From a checkpoint of a small transformer trained on Wikipedia.
Size: 13 layers, width 320, 10 heads of 32, MLP 1280 GELU, 17.6M parameters.
Training: a variant of Adam for these matrices, 486M tokens, 7416 steps.
Each number is 50 + 15 x the weight over its row's rms, rounded and kept within 0 to 99. Layers, rows and columns count from 0. The size before them is the row's rms in percent of the matrix's.

# up: layer 2 MLP up, 1280x320, rms 0.031, rows 462-486, columns 0-63
# down: layer 2 MLP down (transposed), 1280x320, rms 0.0152, rows 462-485, columns 0-63
up462 081:22 80 51 29 63 38 35 55 46 31 44 53 32 62 50 43 62 42 32 40 47 56 51 59 70 55 45 44 50 47 17 33 44 40 59 36 23 30 42 51 43 19 63 11 44 34 37 69 50 49 48 69 57 31 38 44 49 64 54 51 40 56 31 23
down462 057:62 10 56 63 55 34 45 52 34 52 55 41 53 55 41 66 43 68 13 32 45 33 25 74 58 31 50 58 75 61 55 39 64 42 28 69 24 34 48 63 45 42 54 54 76 51 46 45 61 40 53 58 48 62 61 21 63 53 33 50 45 43 28 65
up463 111:50 64 46 45 45 42 57 49 68 59 44 36 44 47 38 49 19 61 44 70 46 48 52 48 47 31 30 32 62 28 59 45 52 54 65 66 54 33 53 39 42 54 43 50 45 57 47 12 36 56 34 49 42 57 35 45 55 42 48 37 16 43 39 78
down463 124:44 50 38 64 55 38 47 53 33 49 76 51 34 51 50 35 49 43 40 57 56 58 67 55 44 55 81 51 28 53 41 45 51 45 48 53 63 52 48 44 60 47 45 55 68 90 64 47 56 49 53 47 47 55 52 59 51 42 49 72 62 54 36 42
up464 080:37 43 43 46 44 51 46 53 44 29 32 40 24 34 67 70 26 70 30 58 58 64 59 42 79 54 38 36 40 29 50 34 58 54 51 64 72 54 62 42 36 49 83 64 52 62 42 61 62 52 35 84 53 61 73 52 48 60 31 41 52 61 26 63
down464 088:55 61 58 53 61 49 67 51 38 59 54 51 67 51 31 49 95 47 61 42 52 49 29 52 67 54 59 57 32 56 44 53 44 52 47 39 66 46 46 70 60 50 01 39 47 36 29 70 53 59 74 54 49 57 43 00 64 29 48 75 47 37 67 39
up465 090:41 48 45 52 77 47 59 37 29 23 54 34 00 45 37 52 66 71 32 29 37 43 50 56 44 48 52 57 53 46 35 56 48 18 78 50 63 66 39 47 41 46 52 36 47 54 24 51 38 36 59 68 67 00 35 44 31 68 36 44 63 51 51 50
down465 075:49 54 39 49 30 46 43 39 60 36 43 42 56 39 27 29 51 57 68 57 45 65 52 60 61 46 59 70 56 33 52 58 27 57 17 46 37 48 61 57 54 54 46 45 27 50 72 62 45 41 39 73 42 73 52 35 62 28 52 60 55 45 53 26
up466 094:33 33 58 30 69 58 71 35 80 60 43 29 55 42 56 43 43 70 69 43 74 60 65 54 46 58 39 42 58 31 53 56 34 31 69 63 53 32 51 38 38 47 80 50 60 42 33 41 61 38 39 66 59 21 63 47 30 58 64 30 65 70 44 71
down466 132:58 43 51 49 51 63 47 55 41 48 62 50 61 51 45 42 60 43 36 59 51 32 53 51 31 39 58 46 45 44 60 45 56 64 25 44 57 41 54 48 56 56 35 45 60 56 62 52 46 53 61 48 51 59 49 00 60 46 39 53 41 29 60 40
up467 065:40 60 77 59 67 70 62 61 37 19 53 49 27 46 33 45 48 63 30 34 26 38 63 53 41 51 36 38 71 49 42 30 35 22 63 36 45 23 48 27 70 29 65 63 24 58 42 57 72 51 71 54 38 35 43 51 53 61 58 55 39 52 35 40
down467 031:43 30 57 54 28 54 30 47 23 74 48 46 58 67 44 68 39 56 24 61 33 85 45 50 50 55 62 46 60 68 40 27 61 40 39 58 37 33 56 56 68 26 13 46 54 31 55 35 52 61 53 56 79 59 45 34 61 73 39 18 66 80 37 22
up468 070:14 51 41 76 20 49 57 57 48 32 25 46 74 12 45 46 42 40 66 54 72 60 66 38 50 70 24 32 23 50 78 50 34 39 44 84 61 34 04 31 50 43 65 69 63 33 68 26 61 63 33 48 49 59 52 54 65 55 64 51 68 49 48 29
down468 027:69 51 23 16 48 24 72 45 46 64 45 40 41 26 55 52 55 46 27 49 60 34 51 59 58 47 45 24 47 99 41 52 63 48 46 39 56 60 61 59 58 58 55 57 46 41 49 40 63 44 40 35 60 74 68 23 43 50 61 64 34 23 64 68
up469 078:80 34 67 68 61 66 67 37 79 47 54 64 53 16 34 56 59 56 49 36 55 61 46 64 48 45 36 37 32 69 64 26 39 51 57 73 44 56 54 38 42 40 40 50 49 34 70 34 50 25 27 45 43 38 49 40 58 41 63 42 84 48 20 39
down469 040:57 66 60 36 57 38 44 43 46 43 66 37 27 48 55 78 16 39 38 40 45 41 71 62 79 58 71 22 59 71 36 40 53 42 42 25 51 59 36 57 61 54 48 49 45 66 42 39 39 69 56 35 92 47 64 42 49 67 46 52 64 49 78 41
up470 087:47 48 44 43 57 55 51 50 44 43 35 55 80 32 58 77 43 70 51 42 50 72 48 46 69 41 59 44 35 37 28 63 20 34 66 50 55 42 54 68 44 46 45 42 38 44 29 66 35 66 44 56 45 80 57 58 52 57 51 53 83 53 56 49
down470 098:54 48 54 52 47 51 52 62 41 34 62 56 47 58 44 18 63 45 48 51 59 29 54 56 51 57 41 41 39 61 60 51 46 32 54 34 59 43 30 45 48 36 38 52 50 47 57 43 49 56 59 46 49 43 55 15 54 42 41 52 50 24 38 22
up471 144:72 43 94 24 61 69 39 49 27 36 43 63 67 39 37 07 37 52 45 56 50 76 63 55 66 65 45 54 44 31 65 43 61 49 61 59 35 45 65 69 40 59 52 44 61 58 44 59 46 46 51 61 61 00 59 47 48 67 55 58 38 39 69 47
down471 128:37 35 17 52 44 51 41 58 56 50 58 53 38 54 60 57 57 45 60 54 38 28 50 53 28 50 43 50 62 59 59 54 48 46 31 28 47 46 57 47 56 66 40 57 50 62 59 64 45 59 47 60 59 42 38 07 51 41 52 72 48 54 38 47
up472 078:51 65 43 25 38 82 41 33 79 45 55 50 40 40 57 50 70 60 52 71 26 53 44 58 49 58 48 72 68 39 65 67 45 57 52 22 46 45 42 89 49 58 57 36 62 58 50 60 56 51 48 85 59 53 48 48 52 75 95 72 68 47 29 49
down472 040:74 35 72 74 64 41 54 62 40 76 42 44 45 65 08 64 33 55 33 39 53 62 49 41 21 46 38 54 59 60 30 55 54 29 27 31 35 32 85 30 43 57 34 55 46 77 45 54 54 44 42 39 48 63 65 46 60 42 44 83 30 49 53 33
up473 116:59 63 41 46 47 63 64 34 56 71 34 38 55 28 82 73 57 73 45 34 34 64 38 34 58 38 44 47 52 28 53 32 45 58 63 56 75 59 53 68 36 64 51 35 20 55 29 46 58 21 37 51 56 42 67 35 55 35 70 53 72 69 29 67
down473 142:49 49 56 55 42 54 51 49 54 48 58 56 46 48 53 68 42 55 55 49 54 49 43 50 58 56 54 44 52 44 56 45 50 50 48 51 58 62 51 47 58 51 60 45 51 47 50 53 52 46 55 54 51 43 48 00 46 43 54 48 48 46 46 42
up474 085:43 34 37 47 69 43 45 67 46 47 50 44 55 53 61 46 37 59 38 47 60 44 58 67 54 56 55 43 46 30 29 37 61 32 37 60 37 42 37 52 33 32 62 60 54 45 53 62 38 52 44 52 43 48 58 46 49 67 54 65 62 52 60 42
down474 064:56 67 47 52 73 61 46 57 43 58 42 60 51 64 39 57 83 40 39 50 56 47 50 57 62 52 55 55 63 53 62 40 50 73 47 31 58 27 42 56 60 56 38 55 66 30 41 67 49 64 51 57 09 43 16 28 71 26 56 70 19 46 27 45
up475 083:65 71 51 57 54 49 26 61 11 66 67 59 60 61 59 63 36 25 34 44 75 46 50 41 55 51 52 55 41 56 39 50 69 42 48 25 55 61 59 58 84 46 32 49 64 51 47 62 42 77 46 34 30 60 45 47 41 50 23 51 63 42 60 46
down475 053:29 56 23 64 61 44 91 52 65 43 34 52 63 44 47 47 66 55 79 68 39 62 67 48 54 25 37 65 54 38 63 53 38 46 51 70 57 80 62 41 33 44 77 53 33 43 54 65 54 32 37 56 47 47 54 41 19 54 53 61 37 28 31 74
up476 078:32 65 52 73 18 62 50 78 71 51 41 54 58 38 44 49 16 37 52 53 57 71 58 54 57 70 73 34 62 58 46 40 73 63 56 54 56 43 41 11 55 34 52 74 63 57 65 43 64 41 34 64 55 86 49 49 49 24 55 42 43 49 19 50
down476 035:65 49 33 40 61 43 64 34 40 50 73 53 31 31 61 67 77 45 27 47 54 25 26 51 70 62 57 30 49 58 40 40 53 51 36 46 48 40 64 46 44 51 58 40 41 42 27 30 54 48 45 46 62 39 60 65 45 70 54 35 41 49 68 59
up477 070:86 48 43 57 47 79 63 22 55 32 65 45 81 74 58 64 63 60 55 30 27 29 42 49 39 49 33 58 32 37 52 54 49 46 48 74 42 70 54 57 42 16 57 23 35 56 42 56 55 69 62 59 29 27 56 60 57 33 57 55 42 47 56 63
down477 030:25 29 58 57 53 44 50 82 70 61 58 66 67 43 59 30 53 49 65 44 50 78 60 25 58 61 59 36 32 46 40 63 64 40 66 59 67 70 65 50 63 53 24 71 56 51 52 63 66 47 54 36 39 58 36 97 57 51 46 50 35 76 60 50
up478 072:36 57 68 65 25 69 36 56 34 45 58 47 60 46 52 35 47 38 59 29 35 55 68 38 52 34 28 44 56 56 63 66 62 41 47 36 48 38 54 67 67 54 56 77 65 88 55 56 52 43 36 68 42 66 56 45 47 34 28 26 92 54 53 39
down478 030:37 78 21 52 43 45 80 51 24 67 43 46 51 49 73 48 64 65 63 42 57 49 42 74 73 46 66 82 68 66 59 18 57 73 48 49 53 70 43 52 39 48 56 43 38 23 40 45 54 35 35 55 55 29 36 54 51 48 42 47 41 24 20 58
up479 104:66 39 43 53 46 51 52 55 53 54 57 26 67 57 34 42 64 44 59 40 41 41 27 39 40 43 33 55 52 60 54 55 61 59 65 37 33 48 66 44 67 48 60 19 14 76 18 43 36 35 63 52 62 39 31 55 66 36 63 39 42 57 32 40
down479 147:38 50 55 54 33 25 57 42 59 54 37 42 18 43 61 54 30 59 50 45 37 74 38 49 62 63 58 61 64 57 31 45 42 28 44 46 38 43 71 45 45 42 39 56 54 69 66 44 63 57 58 50 81 59 89 60 48 52 40 51 54 31 75 48
up480 088:49 34 50 37 87 32 62 64 80 35 32 34 28 43 29 41 47 61 54 48 71 58 37 80 23 54 48 39 47 53 39 54 44 55 59 75 46 54 45 39 32 16 48 66 24 48 37 34 52 48 49 64 66 30 50 41 21 70 68 73 53 38 67 60
down480 081:35 61 53 38 29 48 32 45 13 49 67 50 44 48 49 62 64 46 44 51 54 60 90 49 75 63 51 36 22 49 53 28 69 40 34 33 43 34 52 72 50 83 20 58 66 60 69 43 47 40 29 49 35 43 26 31 85 30 45 62 56 73 35 17
up481 120:63 61 53 63 46 56 36 52 47 62 50 53 32 46 35 30 35 33 50 35 52 87 36 54 53 46 60 68 29 36 57 63 40 42 69 55 15 21 16 29 55 57 47 55 67 41 22 62 54 60 52 45 55 34 51 46 52 38 50 38 35 45 59 59
down481 113:50 30 43 48 22 51 53 50 33 49 52 49 55 46 45 46 70 53 40 56 42 38 56 41 42 35 69 41 64 64 65 64 56 55 39 41 59 51 66 75 47 52 42 47 64 61 72 25 50 36 50 47 48 51 62 38 47 60 49 33 62 26 51 33
up482 096:71 63 53 52 52 44 62 67 67 52 65 58 25 44 44 56 76 56 36 47 55 51 62 73 67 44 39 37 36 36 62 53 44 32 61 49 69 59 64 50 28 44 48 28 18 73 41 56 51 47 43 54 45 55 58 00 35 38 70 52 65 63 60 80
down482 145:51 54 47 44 49 42 52 48 47 51 57 48 52 55 52 54 52 45 50 43 45 58 46 49 54 50 56 48 44 47 45 51 47 47 49 52 52 48 58 54 47 53 46 47 49 53 56 55 50 50 49 51 48 48 50 00 50 50 51 47 51 56 53 52
up483 118:58 43 54 54 74 62 73 43 57 61 73 27 56 68 65 91 38 58 45 41 39 52 62 16 55 73 52 51 54 43 56 60 46 24 46 34 44 60 58 89 56 60 66 72 14 66 32 50 48 77 30 57 21 62 54 44 70 41 70 53 52 63 40 53
down483 151:58 65 43 55 53 47 40 54 38 29 49 44 70 52 39 32 71 33 62 54 64 36 28 65 48 50 54 64 27 63 43 44 63 61 44 40 51 52 36 46 61 45 26 55 37 50 57 51 57 49 50 29 41 40 25 21 29 48 57 59 37 34 51 33
up484 071:49 75 70 63 59 46 58 44 46 46 44 52 54 52 66 54 37 47 50 29 40 44 66 12 52 38 18 62 71 47 10 42 65 34 46 59 27 54 47 50 61 47 69 70 45 66 36 70 37 81 46 45 57 36 63 53 42 55 54 19 60 51 78 45
down484 039:41 39 47 45 29 33 23 75 28 68 47 46 69 52 31 48 72 58 14 54 45 72 11 60 41 46 25 69 55 45 59 33 67 51 54 56 45 44 52 69 64 51 43 52 78 40 52 51 63 50 57 55 37 60 30 34 84 49 45 30 39 54 11 54
up485 100:44 39 56 61 56 46 70 56 72 39 28 72 58 46 52 34 48 66 35 52 48 40 70 66 66 42 56 75 38 42 18 49 24 45 69 49 56 32 29 69 38 48 81 54 26 53 33 60 56 72 32 65 91 47 71 36 61 66 59 35 29 67 23 53
down485 125:58 66 48 41 33 47 40 52 35 64 58 56 54 57 32 53 67 29 48 49 48 69 34 43 52 56 58 43 45 59 52 42 49 63 44 45 37 51 55 59 58 68 14 66 84 44 56 40 47 44 70 55 56 55 50 00 55 37 43 44 39 37 59 29
up486 134:48 44 58 60 74 58 50 41 76 37 62 51 59 48 48 38 65 41 36 62 38 64 36 76 80 43 50 54 42 32 65 37 62 41 93 70 59 47 49 62 51 47 33 49 20 80 42 61 49 38 46 61 41 35 56 34 28 42 53 52 62 63 36 73